From a checkpoint of a small transformer trained on Wikipedia.
Training: a variant of SOAP for these matrices, 156M tokens, 4590 steps.
Each number is 500 + 25 x the weight over its row's rms, rounded and kept within 0 to 999. Layers, rows and columns count from 0. Numbers have three digits each. The size before them is the row's rms in percent of the matrix's.

# layer 15 attention value, 160x160, rms 0.0466, rows 116-159, columns 0-79
103:488459508490439507521475513475515499509510479490502480533478490471460541506482462505465469488519507493512494466504536468498530512500517494474497506481549545472520525499503502502531531474469530481495472529527513463500505496550472512517512526
110:487483503506502499504498472516518502514469476508507504501489502481442485496485525506539455470518462468482501504516509510496504470484514545521485482444499500483528502461543545543541490476495506481534473481510523468551422536503460513505547517
096:496514486508484530529515497476472505523476523486497537484503469516550447498518518473491502497487484470556530454499526473512468521536510545488502504534478515518510536498502484477466493501469493517514529525502495482479506485491499537537487520
099:491477510500469521482463512471506563478489503523495495451510512519470560504540506551502501497492491494537513532507529527477496500466466515455540485487536452509530527512464470500473481470498495510440481508491474524501518506456504520473494500
097:461474459478508530502483487551527511508498493531491456472474546481521523533515559483459516498503475505541519488501530476543514518522527529476504485530491526543498489495451472476510460497533480555501479522477444581501499514497480502498507537
102:486463489505471496484529481438505473484473550518500456506514512487467482533531468511516500491511466545463509473461509500492518459451493499475527468494463472502520494524497470527551527508507454472508545509522499489523516478513467517530527492
107:550506546523463502490547528539556482523483498524492480529528503513507484476507506525546492519504469483521520506515532522491501503486478483511503533486507501527490467510429512497491482497489530481516512487530566479510506553504467498463529482
118:501482519493530508467506539473503474531540485482496492547521540505575467550526510511525470470536448489470490541479473475502499503505477555494519523451489492488490509482490522466502482482493483486516513489507482486514515475489535470507497495
105:512525493510506491505521495495492546522498477522521499517517489506542518492539460512487479500488510512567495510494496528501559490507503487536480505476467499515529514498495536483472468499521491506505550514548533483465467496499489530502495491
116:505470505516479481520506501582480474474530517489508481497519510504510463488481463500494521496431523472526492473536496540531542473484563496521491521509502477461489520525438468544511465461546473503531465531507498546518493476487502493544483556
106:504486526528533474536490505535482524503502508480463524545547512446486479484496494516518498477488474529516502509474510538538512512504535530532492458514505518531469467458509433450505499494493494530472539538502507505461504478442508523461456460
106:530494533511528483519520504502508461539513475540481557446561538494481474476490525512499488500521531517471515509451506491516519517517518462465547515453466497487530486502470475505546518475477564503492469501488488501495487494471488501512497511
100:536494505512473508497523496508514491533507494465470505486457506515499546525496526536501512484496503513503543460486443470538491485519478523489508543479520471503479511517511489498510511497494524473488500505482496494472541499525543474480502475
102:501526446471488500457477537511465508497502531496496475535519572500457495489496493471487494523461535531499511501523457490530512503539516467540478471518502510496525513487463525492491505472487490468488535485517496455466537507535506501476472484
099:525535490515519517523535494460533502482474473497501516498488485508487496479525466514516499536534511528503491504475466506463501481489493529524505483450532511519461499489489502466456506535509502497514508540445525504518563532537501495493475458
093:483492493498494490497515497457438501545511521523577483533508505507502523524488528522504480457460452502508526472495545458518525550487468494485465523465474494523530482515444533501474509512506462516491508453512498527511440487491470486524506538
090:498524510473505487484479467474465492491483480488554523488475475506506450489465479517516488505506489543535543489450512468476494446480459528450512471454500517480528511549493508502489511500538500489503533490514486480473498492511474511499499530
096:515514535455507448543475511529515551512501494506459500519460529485498514517514487516540506504525442547505505512466504489489517491491468528494510486509495527518493466478516544488506480456492451494494527480503545519486483523467516467474513529
093:541486474539498518507507493516466515479446487517514490494485488482569485528527485525480472538538528500528512525519529500485500496500469491450476525482486518448496472535497495525492445568510494482498499493479492546476483497526478514552453525
095:510504462502472471494461464523473474522513530524482518489553493502497545551507552489511478471496534490525479472514475498483512460560529470492548535533524462510538478526516502500485528513511501482498462519461494514477507512475480504529493510
090:468482489493536472509500455471522517524470487507536494493488505485504506512502462475507501488498524499493500509472437500492527496491525543443510490496470528516481515477511467496501520533497495481500489529529508511501542565463516536496532444
088:498495501512535471460512516514517542485566469506521475462482517496487498482516493487482466515519503495541530511493500504481492517485514512500507533523474516518500465454476522474507526460477556528518472444487539502510497510526501476456479465
088:530501512484473490482513469482512515472492513497510552518512518509464513491488525484506467491514491491473490492522475503494547535512544487522508451465534504533508494454501516547483502540447483535483472457530486468506528497470507476530521503
101:487499476473480481478522451477469540466470504500463436533516465493475505559523531486531489536518534462480529497475552532487553518501516511493503497537488516526535487464525522491498548495470485503491494467487488509501543497512479518492494523
100:538484474466511483486521530530491468534553557482553503526480466481516558487500515527517484444464509487536488465512484512478475489520520528513539527509478454474466495496474567469505524495484488523512502512508481471518509533482474490527470516
101:486498479491465515521496497522527519512503538524480482507496515534501512520488491489513454467534505504540512523520491470504504496482533526516481454455469510528477468472550554505498529470455479460484433462521482497515499487509507459463486522
091:463490491496523513559506512547499475541503539524476514481455499490496517499529470480525514525548465530535515517517493477478522484519480482487511481486550506478507504496525490484483544554480497509504519470501484551503542490523533495473510472
104:437516511491529494535492502502509505546516534528543535515504522477458526504472461497519511508494550454474474477483455519505478506528554473543499463536510466490474515490517479490444511476483473504495463464495525511495545471468480516496488478
106:498479508508508484513516483525517521537489507456504515532474509501481488484517510583487558505435470500486504515572533490504494513465486493472528535505491513476511507464471492461502525502515498506477509484487485540526472531521476494527492506
096:491479532503451461481516520513475514518495495482523492527445554516514484507529572527510524488483514560480556489520513533503519498460480498511502476501469540501503533493465502487479555486536495465480478470452520508523523511470508510479533506
094:484494512535477476516490502499515510500494491450479490569519482501469549450520473519485446496495520477507508533486505480528469495498511486507491545548510494459512515505489513513533537495543504506522541461442476492527466538496508502504500507
087:485485489530514490495465497507500552519472463499499486473551532498527502508508489500529493449516449494540462478505498510477485548490528508482486477494524483530544522524449494496482506511464558528503513486483504558490503503504450509534516484
096:507497428492497437478546498457529531514492486476530544488502522482527530481486486479467515469463491516484510542487486503442463476522476515465502529493501517462495512489460507516489506490514525552539503529476536460486465538538488525495524485
079:499548507520498511512492483513457509491458472524542480480526499482535505462488466445555470508495466480507517535481496530500470491552523498501512497462513500478483491453515508520453547500458540428503492482481476519473508450493503515517501490
095:493499477539503482534518495482491504542497521543493503502500514468506483493530475473492542512467525517529493545483516507467497496487504509531496483455496471513496530455485506455487464553512546491528526526491545445541546468497482501517491500
109:514471490487509488461539487530543523528530452501498504488553531520522545504494495524526473457527483498511514500496532503480535481558492486492517495507452480465514488521513522499466506505461471540484492535495529514493543510515493498537464461
101:490488492481554458518512474510481481509454461488510491529468520481500513500492510504504484449510528553509547509457519492507507517519518492498523470434503513504473475523489495495484491431495508550502545484470524500512515493509481525546495516
090:467488534515446545487519491534504496530521516479478491502461468543507512526495520445514529562532535512473501523540483484517444462499512501507495535562487512505498516480494535465481537488475494484535521543519490506460514522489507500520483481
091:511555459552488507497510480502498461528515509485502529515482524464494542486470515469472493490479457456486492485477511499524491544457522502550510485452492489524523466486554525493478508546513504481495516504461484499538476508519446498501491518
096:510514534492523522473456483554495501444463476494500518497551504509487483474489468529448507511530464521464544511488482523498459559505497497521501500471502475536509472519498495489481484526458521514529500440542526525490492468498513529477470525
099:482485493529517505558509483536485485481541488454508499503446491491483474493470554472516471519512526516538450463506510489482483529529501507538465499523486490460425525500519497519456460495462495501476457507476475472480513505475474511462484474
092:498489482501505484457494505480474499453502474507514504534521521510499495510499517487471500515514514514484511478500526529503508466487509525498503546537511501478492531526483507463495478480506537455497490467519506506484475474459513504441547518
090:537487511471508506526504491523462538485490527483512452481461489495516488529490505508486515478510484538517464481505481476492498507510481465503504479515486541521495492511497471500499480474534493479484511500522509521470470536511465492486494459
093:524508459497509509501460535496467473516500538494520478529500469462509480503543509454484520495519465475501490483461543521513507476515500529486479512519538482486510522478533502498473503521512524483519519478512512468545479462516492501471539538